From a checkpoint of a small transformer trained on Wikipedia.
Architecture: RMSNorm before each block, rotary positions, no biases in attention or MLP, untied embeddings, gated attention, learned residual scales, skips across layers.
Each number is 128 + 24 x the weight over the matrix's rms, rounded and kept within 0 to 255. Layers, rows and columns count from 0. Numbers have three digits each.

# layer 4 MLP down (transposed), 3584x896, rms 0.0273, rows 3171-3202, columns 672-895
133125146068120098142120140130138142104111157087101102131099148143105140125137143112110144159129134135134099094142124179155111098116139144177137144168123108108126141118100114129125170107095120175118160132111131172075136146173107128136142127157137139093159092120163080085181110113135179139112146151116199183105136136088144147147113150124144132095094080124132096088154074166168135145125119124086126132080146115107123095119129125107126135143105103164118142121097141151146145154144092123161115142144148107100124130113089111154083133132147118063114106160151105081138131143151164123083108132120121131098112076117139156067126140131119102130159155167099102129114148147136112148165
133124102114108129138115118160094138120040130129135161146132118144150151114156140143121171136147153122126134122136130142128131139090087118142141137164113110113188123155150146128103103163130110103101139139137116126104088141125155103158173144127110145154158147160124106107157126137108126111142115094126136143096127127136185120098118158074132159133136145133127125114148112169129097114144161115155105119172111121160148103172132108160101129140076108124140095116115122090115151149091153128085165118149122133162163188133103078163099144115102153109148121100172140134120124121116143172125070110148103164157073138124136160111099152096130128145173082127132120103126142098117127078149
130116138172109126150151127154125130130083100091139154102139133147092144126095106149097138215148157121130101153141125154106118163135136079121166140102108120093165128156139125087149121173142125100112100161106104142098127104115134130136103093149132165112142135114154132118121134133162115120136086148109127135111102120141142143089146141125111135149120104103111144111146140153108113107124187085111132128093094119126095161154112136156127157155120088139127191154122130126124131141087148110122130148136097105089145137144108127140085162114141142113124118088106168103136083143102149131154072152108115157170080126114148120122149157143105088098125078164107150135160157134137120193109
129145127147118137060120099099114108131085098134125144119090117112124087148126140124137102143101147139168186164131132097179115126114151188140166130103107122123137157111169132143128170122122131110123106118125103074147146135136152168148108163142092133134117135116155132127127140097121148084163154110132118085090112132151117115138178135137066136177137108121131134114135122065110148151134089147079126162141112125125083166114124147093113127118151103148134138128109104118144117166142159093145104108103161100117170091133150173138118142158129155130135150142113127142142142122122123136134101118137113124124135139098170125163158140131129127144112106147140109152108148182093167137168
155122141142142151136119163132074158144116108129173125117160157143149098126140143110096157133123117140096109110146146079153175123110102112123081160131112123137167143176125153126106104117107154171106157119150110095139138117108153136159117117088102104142122108093143078196125117124135143099121140133117144191135112133078167159155127079150115101115177149104119110137094120131105121108132131161106091106122148089118104113082140106128129141109092161135133136134118113080119151125152134109133155127106164115123141141092092156124127095112089143190133127163156116105117134125111143184144162140106139125094133149188141155147201176141085125135160135136153149092078094129116120115152
115181110123175136171115114143084121139105155134120140129103120103123151143140073144077111151141140131140131093109067122125110131142138111069155169098095138135122099146103115109131136092115123115120099132131115138122126144093128096128069135173112118132137132149159099105147145115118195124107138163131148130123172130108100045127131098144085138125140128138133115129121094087124128165135088132129157164127127130115145175126118132134123124146151141114175166114102108137138145112156122148126145103142172089127138136162101145149139108096143152086185132133179158101129137151121142138132154135115127095137091126123139125133156190110135130127173082129150091110119116135182119138101
151151119103149125154149162137105147161105116163107135118094134148123113140111126156168146100139123155133138140149105124126141119139143080083100154158136105107099158142140139151100109134118129129117114111151156135117132141052117156136132130131098144113113134156116129154128152121108132124107134119108113112132152156132138117106116159121133142107103135188140146089120115124154135116129108122132127105127121126141131083151108116113143128150106151152106178115118100161160169112078115103099097140212140100139157152130129106074160118130169105113173125148124155133132153120128133149148126115168116134154130142115127158145114137166105106101185108122099104111119109147128111159072
111126149125140176155130144141144127172126130105118121114154103116111133141123154131143133122097145085104091122112129136129096161092120123118137159130172121104142155183130153113150112096121139102142119118125098157118120101102151125127118122127079124131107105128122154125141156095104091125106134101132146124171135123136119139144123095159104136124102132142115113086167138163118118137114128141120133128095153088135158126164115133105112136164148128132162121123092176142142116134123145105105108104091120168116127131132124102071125144093095144097120131131106138138115128179135140132122091123131097153126151145144108119122112075113176086120095153117160131116120146115129145108093
127176069144098128121110103202093106132110118114114123160107115127151167131147113171132149132130163176149118122166139108146120148154095119106120155112123124106157170111110109122123128123148123077130134131099136152116116108139156149125121160133169122125093119102138140164154167077111132122147143165157126162146168096128137148089108151093111087108109115165121160128088141153132139125120086122133130155151074142100131147131136141160141094087112177159102114127114127142116161146121161112092126129177100128102105124159130080113116111119128110167136174100095106122072106131089131173119112178175131148124105160114125157154114157123141144090141112150129136076123119122107134143118
130125154136112104109166098116122144096135108110138168121132127133120095111162121100111115118108102132108108124134111116164126120129113147105085075153148121112150139152105127168132143144129148111122130136089132110132137130125154145104120137105116173135141113116153141140148116140152128147172121161124098145147092119146113098148143125113108116117146124173134165134184133130125118101124143142126109142094115104116138092140101131082130140108160122144125139155138144110156161096122145110185120153110146140157117135122130098152093096138108127115135118115110124133127151137047144094113171144124121108138097092177084102127145121142137143147129110126109111145158176111133110085162
119134133128159121122141143104114104092163153141104148133139148098073166135152144129140162130140138143102151129165129163085158155140112099101116094111122118115122138126157112119129117131105116118176154147160143111128152182123146150119161093125114143111102124115094107163145147159137124140094120132125148135136128122108115118141144161106148132153148126148119144133148085132104132085163110141071177148090132146123158118138154165099158127154124138111103163131132146144126108185103133119108131102103159112143138085088110126092115136159121138177116100127145118086122132125122123153111115094100161157159166096116150177111183174159166113105153160100101136120149112101140133160131
152137138096161118156095120103172107124142130122125139146113145116136126127139107084105101112127124124140115128134106120147107103075089122125164127120110098103122125143126144115123141159137109117117153131132112120138135113130119128133138108142120113094115117119119112112108138105142166118149131093124128135120096149135142118166129150134157084110124121137134134135139095154120140118116123108139074146101146160143159140128119115130125139107132110130126159122125154125129127119135134110090127131129110132117100129106122121118136144122101145144120109100113115128137105116158123132141107146148154129129113120180099150138162094150134136159135159131138162102133156176141143123108
128128178131151089157152186125144129132111163158110132128106136152070128107139114135140077148139111134139138144093118142139125106077088135143164172121133092119141180106112141101119086148139136136126136095139114095159127097119113161120142129114092158142141122108171113126111161135132115120112100108089182145108138102166150122142115108119152144143157153147118147114136134129151131115108108146143134140113151130154080102100132144105082129177162159144125108126126054101112123122130133171146122144164132172126139118108158136130131118139103163129120122148129106110143143183168101120166132138147140152112119148138159114163093184170096107134117147103126134142138130166123153134125
107113119153106095109119133142121152144122130117110132135121120132125151117119113075134116133118101147110108152142115128140139086132149151074122137144150175101083134100128141184166076143101146144121110177145120136135153142101180092179139153143139158123103120152151146118131133115099134108162159151123151155123164127164121138119150054121137118148122102131117122102110146110106142178111111126118154101157127142117113140130177132146148139149154124124141107144088102140160131137098125158137106131090134174092115157181102084109119149100158169147118154120145153164151127101121067090098114125089122133123112145138131110134137083114119126162116145123121157104167171122123095133120
156100146096123103137161132130125125156160109115139096137179122152109145131122105122136128163124118121137076183133112147147126125087147141114173085050106087139144127114115177094153144176113086141098117143150108142136135103130137143113160128150154111134145116099120137137133124160143145142148160129163096135129116065168159113147138100136100129105119119150087148139108124145125121176111108132124132156114118136145156126117100182129106171164124116131137115167094138133122153129136115124128137099142151142160100124127108101137106108135197150110159145097071128131177180104144117134119092142140167119149164110129116142167156119083098148161147115116135114141097125130159147105113
109136171116153122103120122112119146117136177114163132137119111136109077171113142144107087140153126098086147108133174129125159113103146136118122117163133153122100178135152138153124102113092114115134104171131101159107140166149182140151150116130133099103133135156167133201149140133139117134145111173091131139147128142156150092130127157118093104112159136116143127156118136094101153155104164102127119092131077150154111194117123132081104136116150152082133144114116111125147138142110174104128096131116167126136120128117098135134093126066116120126140085142125169148118123143095136168139127118126150145110178096160114143115121110121130127121104115124160111146181138139183093112156
146167113155137113106082160127109146150109155085169129131127117136129144114108147093126125124151122171099131111082115164113133121102147136137159113132126098115152110107124152148094109141117133144181122135149154097119136170147185097110131149122152123107125102087098093103154065123124111122108145142174111147077144125097122120127096125103138113125151126135146152093164134158169138141139135123169166090122132193158142141156132141114147137173156135133145159164111075133091150112103115174103111074160114098148057132086096060129130130109139097166142115125126098106142115217140099150129141130172126116081077149103097152157108168147147160133119089144164184093089136142111157165145
117124120106140140171142136122129087113099109174144135172126134172066155151089143117091138106122121123091128116149145134134111142096146138141112111147086168122114123099154141123155084142058094106123118105170164104104129139109100145158146156098122142163135103141104132141109131131087153170094091152153149141143112108176126134132086101116136126150175115113181117103112151121094117130189141148152123133118105135110125151135144161108177121090136124143098175140143091083151124126146134130131113135104114152113098122112146091143090104155176124172103109123125104166105153093149143111130179108120093151090130143078115132102089133113142174140141174159161113147091135134158117136158
125101101130170121122098157116090165144107113135111110145131121136082129138128151071063154118167170097116152139083150137135168172135151157156120107140109132103066132160104101161149141083133090134154138128140145140125134131120135117129116153121119136109102132112150115132141138137117135144095083116110148144128115133151200100132133122109126140115126118095138193173140166145130123099101179148143139164129158132113095143110152117073154135090118140099104134139137139112130127091102116105128132137133136194159113119108114114148192156134116117103104173137125083168114150148110125143161117102127103108131091118126145126133118149082153101075115121143110101158093094099145090195133
122126151140076118143159113174127150103145160126113107143112158140132081153149129151148075173107133100117075105128141135144106102117080117099098119119125131115126135140129110106110130114140065145120112140119098151107149082164149133153104142129145093155118095110131149097127146158124094146114133142112129102110143071102149119104118113143104128120130124093132152102122117169155145134136147119099149113122102103116119118120143147139110147180113141096180146120137128136117137168087144172146110089116121112104102130137077152114144120099131148105144118121097139102113137115141152055137125116148099131143140165137145124139123111094167145114128124129113098135088115137182115121109
092120149137106133135133109142164133121108115117130136107146140115096125104141114102150096108136122103109182129134082118152143175104144087113136134119123128137152123076142137096171181121133125127143125115122110115110142124110129087133095117105147154126135127154172085168118149142138164124154083147126145148101120124155100154134119100098132160123103084117121134122152109150117128062135154129109125109110122137120127123117107188134108132164104130117138123150172119122135083132125124112116086130130086144142145134143173147140121113099156109112099167123158118140160112076171133145150141125152104151130138156167134145089103131119131117147099132133114142131180141132113170138104
144129149093141109151126150113116124108171182130112134126118143117162113118084122113147102109118105173168182217135133132113121227102087133088105138100123141135119151107110084112160064086138130116113149123125160193123115125100118187175116136123137093141138172107134118086127153134122093153129100159087140128140138135092154108142131159136176133174136131128066141087177080091169094128180140115168124109098092112143111137123151114125120115152101155137081192167111128178114134120126118142146130138150137119134086110133154133157148124144136134156135177151151122125158158081117188069138152141133110136123169090102183101120154166184118150135102120142130104143113131120103102098125
132141099119096123132157145124145116134078077122128156158144115041166159137140135129080115095113115108092143141097141096139110101125108119148071100167083152159133175209117148131134135127125109161113131101107091122125140156106132107079146121098136095094124156112120154093116086098134116202124113198089117083121120127138139107182082134109101109127048116102080144157133123076086134106152186151146129143120131111114070125154135138088136103152181178121116093115130124116161155143199104145107174135085132135147112101122130154106113139123144102122174114187153150067100135120093118121089091142106171110118159150121149105137090118142125123126159159127146130119103105134113114129149
127153099141190152141132123130154143112121149125101125088090113156112135122140146153133105165126106115119120121141168114140091099099130187114138140161154118143089130153093107131121123121110138108110109149147140133125071147136105121096167135174162114105134149128168124138156083147120157135129113147112123081105122130109119140080137154134109118150127124135124126130111162131140122096083147123099119136111132116099135132112106144104108132139143094111134116177137120095132144123119153114122099094152110130099140159100067135126103132146133141116145127143149143085132111160116116135123137141119101121141106142144128164107127122119128130149144100077153127129116154151138114133121
151141144085100098127139153141112114096110144145101144115172131154109134130149132113129159114125135083139120096172081136119124116155149112171176142150108079116169115137119097125105092166147160110081132104120144117147194148128103142093118130121080173119152129168109148103130132086142138122129119144140152161131174130149117128140157156130091108115128141104109127196107086126114155114195091118137154145142117102118138151160131120148123124166130141119118135158118084128089182151105138146134122119082124112101088129173120109091111131151151091161118129125124112102158121128097143146113119100141120128123126123131136146130146099161126131140157110113086137154153147096115119102097
127087147113152118153149108133107132170135080150135153145150092138115120140130115113134129099136092149151092151137162149125096150103142144098136114125134149135135095184119130120082108138131089107146119174152129087095111168153125108105130151100139123152118147123100119096125119148140115142156152115129127111119154175100078140114142110140150125144146095128124124126087113115113148150135122132172087118128127129137141164140142103157130152088098154068165170137134156092129123130136109132101136167125139143113125099097113190147109113105144125167101132135138119176121119154108141085111129098121143122139119114145121121137114081133148116153137116150091125147139091143116150089154
111121141180177133108149114073172107138131132148143148129120124121106157120147139086135127133125125120120131125151085125139122113130149114127119151147119133098144157141111154107118128124156159117135100113147124203133165119105050140087122127166131121111157125142135125109118104184140147132075104113073107114122144193123121098139137159133180087107124090155112124142115119144117088122100137129114072124132150092094127070155083119129124157156124137141131108114126140119121099116115130117100119115108173131126156100183126105133127186166147137137112105129094184080162127135119139119164155119112106100131106096146153084157129127125123135121128136104140120136127082106131100126149
098149085100132137154111130107133086162112180177100142150105175112092111109133084155116093117102111151093143115125122124151122123159112108154151148106125130113125102098147124141110142140159140125148121086116093139142152108089119101154103136130128127116079137128140104111111123125143119115143148145135150134109152122151133140107138118069091175155110148136129118108134124103116131129146118128114158142133114145123095152158119154129161128116107138128145135146120157167145135112135146069127183123086100057151096148122155133136151137101140104138110116111105101129161121116138148114115153106137117116102092145151151139160130112121132164111112107145146146133137146122120092108131
128145092070093172122148139188114110096146135103106072121112092160108125132130116157165178149109123155131132135119111117111113161184087101118104127138136145170078169120153144161079113129103151106097075156150111149097124129069151059118141128102058145107090114189146127118085143091149126125163142110123127168169109141153086119132155113145173107087167121147123139127144150136152115125161150155106150098122097181176118072098100109113111172127104114194097126154127138165145173117135131102082096182188124129182156112099184070106118120103129141157129083152092110141131148152107149191140157141095139127120099134129162134150108136104105142102126093120093149111153156145121161138119
159153109122166095144152114132107138113111172159118151131148100114135104145086153127142121125153102109132115161164162107085106081122152120114112121164136124149149159146137140137157138100146091118121104166068105140137132133109107158106102139115145141126118113146105100144150185194123135125146091159140107127150135091137124116124119183110140158151103121131129137136081173120155126129103127113114125148116106108175088122119158108114117160108135119109076104051106117150150142137108093116147173140085128131113097087139133114098103107094098091122076142104115105129106128093100146132126120096094138170117116155111114143140138086097117110093125135133138107140099103144128113128122
112121106149159158116148116129164109125175172121152140161172096148087158130157115161086176143137140109128116129116140115139096126154124137129112125103086098149147162114120148138148103130130169135160146102089135137124108169109121107090101134136139137124143170123119071149113150135126135150115164085133108093150131166087150129110120129114113131141116134119123119155119129100156159115168140098148133096157139155138132143131113137187156115135110126134108105123156153147127147153080110132151108162111131161103130163182131141163121128091134127095081110120097132114151131104133122109150193116140136129096131089132166116153150113131109116162138159131090155123142077145070076119140
151127105114134123116164142142136094135155117119088103112125160127138112131137121108119149142082111137123136141117137079143136118128106147148129121137110127148118170123125112083127111090156126158104139156153157135117133151149147075105109141114141134120114109145166120158103100143116109136113128192162106108083143152132100160127112113157156146134126111109090107140144125144137138107123110118128139114150149102155160145096130128147151103151126155141173106135158149108138084150158166114098124112108155162142148158101116123136155119121115151139124147117142134149119181157095133133117141081127130124143116116145149140121105155140116137105049140100127163114167103170153131149134
# layer 4 MLP up, 3584x896, rms 0.0273, rows 3172-3202, columns 672-895
144122125126090112102159136111073111108134121132132166126145111162134140096114149140153135133145137160140141141123107125162139133107079088121131138138107173095136118141100162170159152143134116099138152133128089133152147115168128144100132116119163131138151117136091106130101154110154072142150128148127119141116118091131114110113108096128124090114115161126106143121106103136155121121123148130177105143135149120132116135083121114105161133128146104100132142104146137145133121116182142088126134109137141114154141088132117115116133119120112110103156116116136157107124092123120117089132153178138127161129132151140133101097145150129114122128101140143129123113139150102132123099145
133097124110116166101127121160101120183115100100119136139111121163086134166119125175119132109149112113165107102109116122161106129139126105074121173121140123139124125174153163119111106139159148106123111156146103145148146105107150132114111154115150105124108090155171104150142156130146106130118130145135118124147147159167062101112133127079087154098110092115097127128122149147117125089185128098089119116148126132152103131129105120130056158138095127130112138127131140151158173148164129133143128148150079157142143135117154114125149080109124078101122145133094139141137108127144117124129132114147123145135120075092179137156122158142109087086161152129144113116128123100164132120141
100105103095169148098121129144103108128083145148151092185113098094127077106115140147131108145161181131101132144114127094139147124125154120168141123145156097114116124117116097144172138102117106113124125110187116229116136155165166109167103099080135127141126146135131151109128112118181134091102169132161096117107126124085087155113145143152136128110132151142135118168112115154138110096118118148115119134157121151140106127140109129148140112086141146118104136136132125152149110131130162149141157153116158170142142131133113160147125119145143132080121132129134119090145140132170113103145148093134099125120142183088162123135141114148116158133132111106109134141142142125145120125160
158105126119059153124118161131092097108140131128137121140160156152144122148120119116137139159169175135094177100120110136093134143152140175103146088093138124128123127156144079125096081146119180117137114143132136087112109162159127136143129147120119098120149120147079110170122111123105152127125140132055106138155098118121133124139176137082130157115124157156134113125095190115114140165141081149131142132171128102151121171099154119127141144140115192101103118098133132099153132109158101132088153178150163147109097146147073115140104103099103149147140162148149116159124162167133130157116134116107086126127107117171125154140157161159077144151115102137150156071113112115139139146085
128185122116111112128146155115122130158114087149109130173158148105149126152124126153145126131100141093162146153100122131090142133118160074132160081141153085156117133114131102131132155149122099077110097112152105148124153145136107142149175135221094160108107092161118137121131153159154155155103131129128110127085131166097112118116131127141175086108151092150127112107102104103161106168161121141125149131133151131099131153136146114133105091079094032160158129113087115159153143046189166156126129148132080137146147094127114118114181146133145135144118105106159136135122157138087138179156154122115122056135088150146132124144121137143167107154145143165158119111147119160143157119126
124143132166099142151112139090172123117122172147149121183113145128108128160103138144110126144149141184111153112123155157096108086142160131116145142102135158135099145062128097135113126150140101154104126119116151127121147135163110118104127127136139118106121152159147121130172140127108096138160127154086130150117112128138180142107117107129155169158144114108135080126123135130103104147142131135134139156151091167156168123079122114130122128140099116106106161143132149163158148094117083127171113088118145100083139125092141136131138128133127108096146146075140181131133129144093129132123104064160139119126125102146156114139133115091129118120139103113145154113096111134138149137145
114124166124115140140129159117119169138147135153108125127138134133098144131134123136098149150128096129152107130108145125161099128117112154152160133119171101120131086145125099145129122116129112093112138124137128121120138116131111130149135137136129124109115147133111114121115081138125127092149107134126131117151144133129119177146139114129146119164125108139136122133137124131133144151130128109128128123083153135153150144102099143117127117124136120130150096151096163119132107130142108139130100111097123119112145117130147104128094126094133129081130141107125110123111148135116123108111091115125144129122118129140130147105161089137117141141153126166145141172088130131117126112119
117160142142170160142140145142103059115118116137120123166100127108122095152103068112117123124127145157167159093145166105105090088132164113114103155087127149133096135097122100138146116133127098157182175112172132097188098126168162161116148158157086069110129127122166098116130091126059104115138084149123129157098166148143161153106151093140139134098129145096100123111160123111128092166099122160179139094138099111127086103124133085100147118135122131076166129124132140131140149122098129113065072126111146087106098102149142128083110115096111151106142152104122179160144142173095106075132103136130102169141138135054108171121098089136131113163145101162119136142160117134129134102142
122106163084114117149092120153173099107130127110098157170130132129112138133128127098079112175150109108133164135162097136140085198124146106137172123141146135160131112162133149122115084130162093092159093132121170145093159111156184136144137137124133152170075160115119146151129175102149120112183142166108123122095141141173093156145099096048130126095130136138152124120144156080144166104103194132157133108115122126166121085109120149107138140165148142160157117110110141139149092113130142125119122125104109140100121080115102100151125105181095117132110174104112169138126118097057116111115136091159119150115126094093097091080104172114139146115135119147134092152134111082149109102125
158135139152139148109114096096120128129135179100110151146129118119115139119069112160102150113119113106155152108188131134108117152120146096142111120126127141128136149145135132163099168122139127089154085122139171151141089142152130125193128098097112126146110144102110103146089144170134120155129149136099172101163109161135147120123112153100119124082160146120118140107098161113130145111149171108155086153130155171122112091122137102134126164130158162134138139105147120156081165173119159145085107121128135126111123121149130129095124173166130082126112079145093161161092139109096143137117115166098139163194140139107132156110101125147109119145126163099161152099155148100062126105146
145142129120092112141086117157097136162162110121100156108067136146115074103092122134113135133107110117126127109102136131136124087115146141121108106101112103166123147167106157133105103140124146107121126103111132123082126157148144148109129095156145125107100105124140142133139136104105123132132146113155151126113134099129103086113159128130131136130075139110109122109140124072148122146136075140123119106138155086123136120098131148118163119151153155101129107099127148116134167098137112128173132124113138141122172142089144132146160075124152147114138118083161144111135112155110109113150089128097106131131102143138114124119127156158090162140110133152094127149146130141078124071121
131156102146124113154121129141129110124123164126151119160121136173116137158118194121106143101127134112127135127107117105145151122114137093111140153173141118136141142115104146117085142170085113100122070083118119135151191096109100101143127140117131119126132136109173130152175111116153119138087132174128113104127161131092120138162114108132121141125145144143145148112103100160166145134104132095077128114079162125115190143090150117154158135155154129162141106137153142132110132133135092116126123144126135115104163139131148125169103128123112151110121112113113116143132104094140119138110094115153135142095140170133129163139157185105126139141139125103131163179120126151123087148122
074126142130088177157157139151134109130107160108161111145115130135158127105150163135110158123100127129180148156136095106129143103166108108089115121139102096113148148097127153163142163130131165109117136109138149162173113114114144110133126174155119101111157091139125131106167147130139129143145157127094159139141127121106120120084137123122115137126160143157141122102109151084101107109143145093112126100134133131128151133138121110135147140099125129132125100169191147160107167153154100179159142157102136114129157166114169103154101114149135125141146109105125097180187146130117096180147098119110134102197149123135118099131102139124144169182136146116103096153096151119161101126108
121134126158153112144156121073122138121135119160150107095109103089087139143111134164095152136084186142120153122091087109119165124074150155092144142172139158149143172134119113120120185146114191167135131159084095133149118154122115126111136137162130134127116101139133130125115117113132132134151100105130148110104161114112136122149167098130106129110134123107088141125173122140116123112095111174129092129115106120117121144155115123152115125109124128129135152160154101120139132121119138113125147135128140161148157155121105131101139135119109081136121131104113119095118131135140133108170128142137113132125121120159142109131136090116116148132127147089135153139132096131091151109140
152123143153137132151124136069175121134127113134128119095139135160150070106118108122155160137091139131126156157096136145103117168107145152128187128127116131138109126138159186124078119133099089146158131154087139136110101121136158112146127095113125129110082143133139144148126148134103109142114102124111156125165174119117182146067130147135127094167118128104138120157139099153138127094122120145104153146131164093129121104111060174140147070107135124103066098146149134159113143138162180162119124125087124130101145150188147134172110164132114170156117154162106112161117113105110083101118117142144110126169125084137164167154131138128124144098149137168136075135106159100145118152094
128139111109147132136153151140168135160099161118115132151138111152123145125105084102064125076150138170177101063115111111094169154137148084132127127133148132176130108165107141117096138118149155157093163134146092107143095065123143085143096137149162162163137135069066098168138100148155110174113081133156107132126135121127123119155152148180169127123139072124151132149156103148167195139126159101128118136144129163156124165104118096125125160104128119129138159126088133106117110174128173175120140131084131095121138115119105158153114112095144140116070123067132144101125085148154130133112145098089132113131132094128156102148168139132144152117188159146141093103145070127132153125109
125125160136124177174126124146195153131087124133093171158112121119112105143090152132118102111122113136130113102108197125191104102101099148147087152116150133139157141118148131183138149116115141131135138165167127146130123148136159106126156145094113101101109086158197122123171145076120161124119111142161093101127119157124125110079099125151164138125097085147152093129143149094159127136146117130133178140128083142104133140120134095072189136089137096158135146162092115069132151125123096152135172134136130136152112142115152122133122082117159150142110111113177116124123104113138116174144103152138156127099174101127110145146119123138159096098127157147182131158172138100100099107126
145167130070105128098169108091092130093122179121129175131162124095133135144138171140138139129101145124136115117165117117181164141101164136172170120134106142109143127174136138116118150105172127144138116089140099132073152169074109136144126112120136136180124139118115200141092116156105111167116128164135109132137133108106109147162119154145130142087118122092134127113110124097130143144127114105122116126132110132127157158110075176156166096114135106113105109133095156120135121114143117125111115102125136113104103106157170138142157108080159121149143140096176121141121112109149099131161186138138117137164184099076137103133145138086148170140125099156110137124095092150157126149141
090139146116119118128143139094130115170129127144119094151097128169108113068143110124158098143113102134159139090174124129128170148137097120077156124093113107108148115141143105105120122129163143137166148095127143144124099099134137130164134126160123119187134124095135119086070139146164150089088121129135146130131122133091128129107104160107142095113149089098139122094120143087160127164157112115127118134109159103121097154167135155139117116117119140080159153100132136122158115134132154138154141102119136145134151130123119105143120109118128150167108156135111167141125132102124104103114145123126112143157116168120143103150148160144156135110097113075148081156144128113145138145147
136100142153080131106129091134101166129147123168149129105118101135089130135139142117137126133107134128107148124113149168124179093156109112121164105147134174124141157143153114143111152122116104103140124136116133079093157068152142157108116121118127152148157110115113150146099170155132125131182094142110093118145151116104104112135120117105107125133121149122146104123123118123093106117151150110110120121125137081132118109163150110156155145121123137165137135111123149122127148125077110087164122127154124124156129137172114125089075132143122148160121131173117137157167101147107109097152089095127182127104112164119116106143109147138180105162123179165135102113100078092157160118176
114088112118100098146110120118130089107166114112139129164088108113157138124065158104159104102118123136140125176171138124137143151125104101112109141114134104128118135142144127141123108126140094122113078106088116126134137165134125137119119064137136147131131149096082111102133172134061106092096167138141149127155131114141136132177177133129142159176148074123102101105146151146125115092126107094149105080120111140139095164170106164138155110117102184122092155162115108123148116136121139121146153182107141117121124103126152119133130116187155141153162175149121107106163092114124123077081168123108085097081160139095126160141124104160126126135157124149111129148021149150153131183130
098106110112117126095129114104174117134099116155119104089119184130132146133098147128087143110141116122172108116104170130123091124123114130137095125136121134111133115170143144107111132113118103145163088167140164156118139151144087118107106162136105089159117122086118073096163114132105111117138153116154057140079115054134135112198136137139136122109122124111108123109151159143110108159096164147125122161120106140126127139098102146164159145145155065117139120149112137118121170104135147098097141146142142118110137204158108173160085124123154112144149148081125149135191108115136108071148090149133142157101158148119119177143119120136152111108167091139122109107101104067122121091131
107149128102104097108123114147128146121144111144130158127185116148107121136117135160131127170127146107139147109090129108162081129126124150110145136133151153137110158091117158127120124136130129139094097149114159105127131089120134142124112139144107116168153115140143155100101087117067151115124098124102129104123125117111148100168127174098135162143161067091112143101165149122149125140131153125118131091141165164116180112142086123124121126138158131118105153155141152118165126135152111110116157109147126118132116184069165145099116116139114109108151103129129196150162143165154142149128128151130126110081160146119148130090091098115197145137137088134124110148091144087099048143113
122113144153094129140144144142102100123118127092125121063124124103121154156154120083124122098080121140171145152101142147115146120118098145132137132149118100132124067120126106131136141142105146122147152110146111117110136151177166108154147138122160174155135104088170134133160127097112115122103161147123144092096086151078099123106157157179111129140092145106112094125133102160141116133130110119149190157101142116101131134124099122148148115130167155105147147100087176125135131108117132149137154140105107128113111119141153118159162093152141124059146096135147131112123114135100100134154133151151114114106118144105183117132192112155110132154153121128121131186133161119150136094159
121117158129133097169091158091131113143109168102145113092104104138101088113128138145143141120123063165108116103134092125118142129101123137117118109133167114132147126100121120125163131106100130085094160109134102139140133104106119094151134144165121134148153125127128161116158116166145144132156120170127127105116165152144141144112122070161119078089139098168133167140156154098148087157115131103135167104125128139123092115118136107122104119120127102080142118102135113169114117143115122104099133167121096084162186150166132106109138138154123111123138160143096173171109127120114101129138124150154078158114117120123153092128124177155136158149172139105153112094142131126114108147123
161178142125138083108088149144112098109114120155127135115197118096111151151142148125162136086139101125118161143135101136122186146128155131148083132103152146100153104115111091109098149132109149097096093142162098124132126135114158159106178064146098107141187086147136102164145086135142109132130105117122121086129126093147144114140093116144191102146164148159114132171105159129133122136130150164086126161153151131088088148131128124153146132160146118141158079142088138126130111137083125137137115137167129185108104122108118129103115099123101126120089155140125171127110137185115151138122104119123104098156143126109121116129194151164104136143115125130082119152133121151118099138139
119093120116119127123103151125107088190145162135090144124132094157123115108131138094103112103126084135186112090179114105155111116140139140095140183142164132153140121128068143106142145114098119135125157121112137125136111108165132134130146107106122121159158148149121137095117118146145146136110109150148152138124121091116164117117102142156111136140113107136118069149120165136128149134117121144151146130122155097128114129133135118133109111079127129150100119155145073068096117123105133151152161146112127111088128148123134170094106094142147145102144185127166101148140118107118141101118162139141152110142139174137161153140111101168143115098108120153093132120103111128147138118129
145123126163116086078098118119117109120118145081143081131100104205141166140185136131107119164146145170158109148114135130140120102158156104093189129159167140112107139120107129101155086108135152146132149193118103093130144141145118091125156144105117075148121117140169153093124090119102120119133137150145111119150109096107107130159143070106111140146181163143150151127143149122153090139148131127164114129107102116161117103084138176114095136141127132162090148059142140099143126125092089134167106142132176098125165146149130141110115080117140121119145062104169083122096137180142089093137158108121200107111163099153167104178106157186077110078120107086100121148114155113093138137097
127116157117141108167084145101165145158131143112143131112124142124141118150149106137123137142116104075164098126143128148126154179145141131120111105116122112146160120105117113133100121153118159099123073126135142090098186140143120082151114156083164124146140121130130135136141170121195158096141170138178137117128099112129161129108124132158100120144110135109135156087134104137128093141087115155138138127094082151125136128107097170101143134122131153138176121107111116175125097116083171123068131066158150125104108134074099137190158143126123096141129122103147159118150151104141097128161140125112146110142124139108154151135107123102134132139140141092135069094135122129064128167159
140111126162134101155137083139130116131175152113104182123125118146150125151149106131099146142147111116097122167098173120134165149142131148110113079154165155139202144125094152106150118079142120120147131139166114152121086126144133140092128122120156144137110074124128165120135145133148127114116168124114131147152081129116145163152111170127167159117125144157125137168099154169159149106131152147092111104134111150159118125152112132154111121141116142116085130125114120136058077114131122144172124141151121109131125183131123111095101139076128119091129112160086136148159122138089108158116127178104131155161162153108172129148141113160121106174120106097132107112079117161120148123191
116113131084108110155108116147118141087132155107143163109169128145128158126103086157105146137152132199128069156184111132092124079106117169125147082114171115116188099123135114118118125147157147120152120067095147166114108114112147109141121187165099143122171113137143128141155143109156141139097131139172107097105094153136140112151112199132095112139155115105160115131122158100166122141115099159115132087115125177138106158155147096134149177126123125184097161078140091136117161147172131145155158099109100117140116119153055162131125152103169110101113113102097156171153084108133115123110093122119098111115146160130117144130121091124129131180107168118140147123120129092137109124132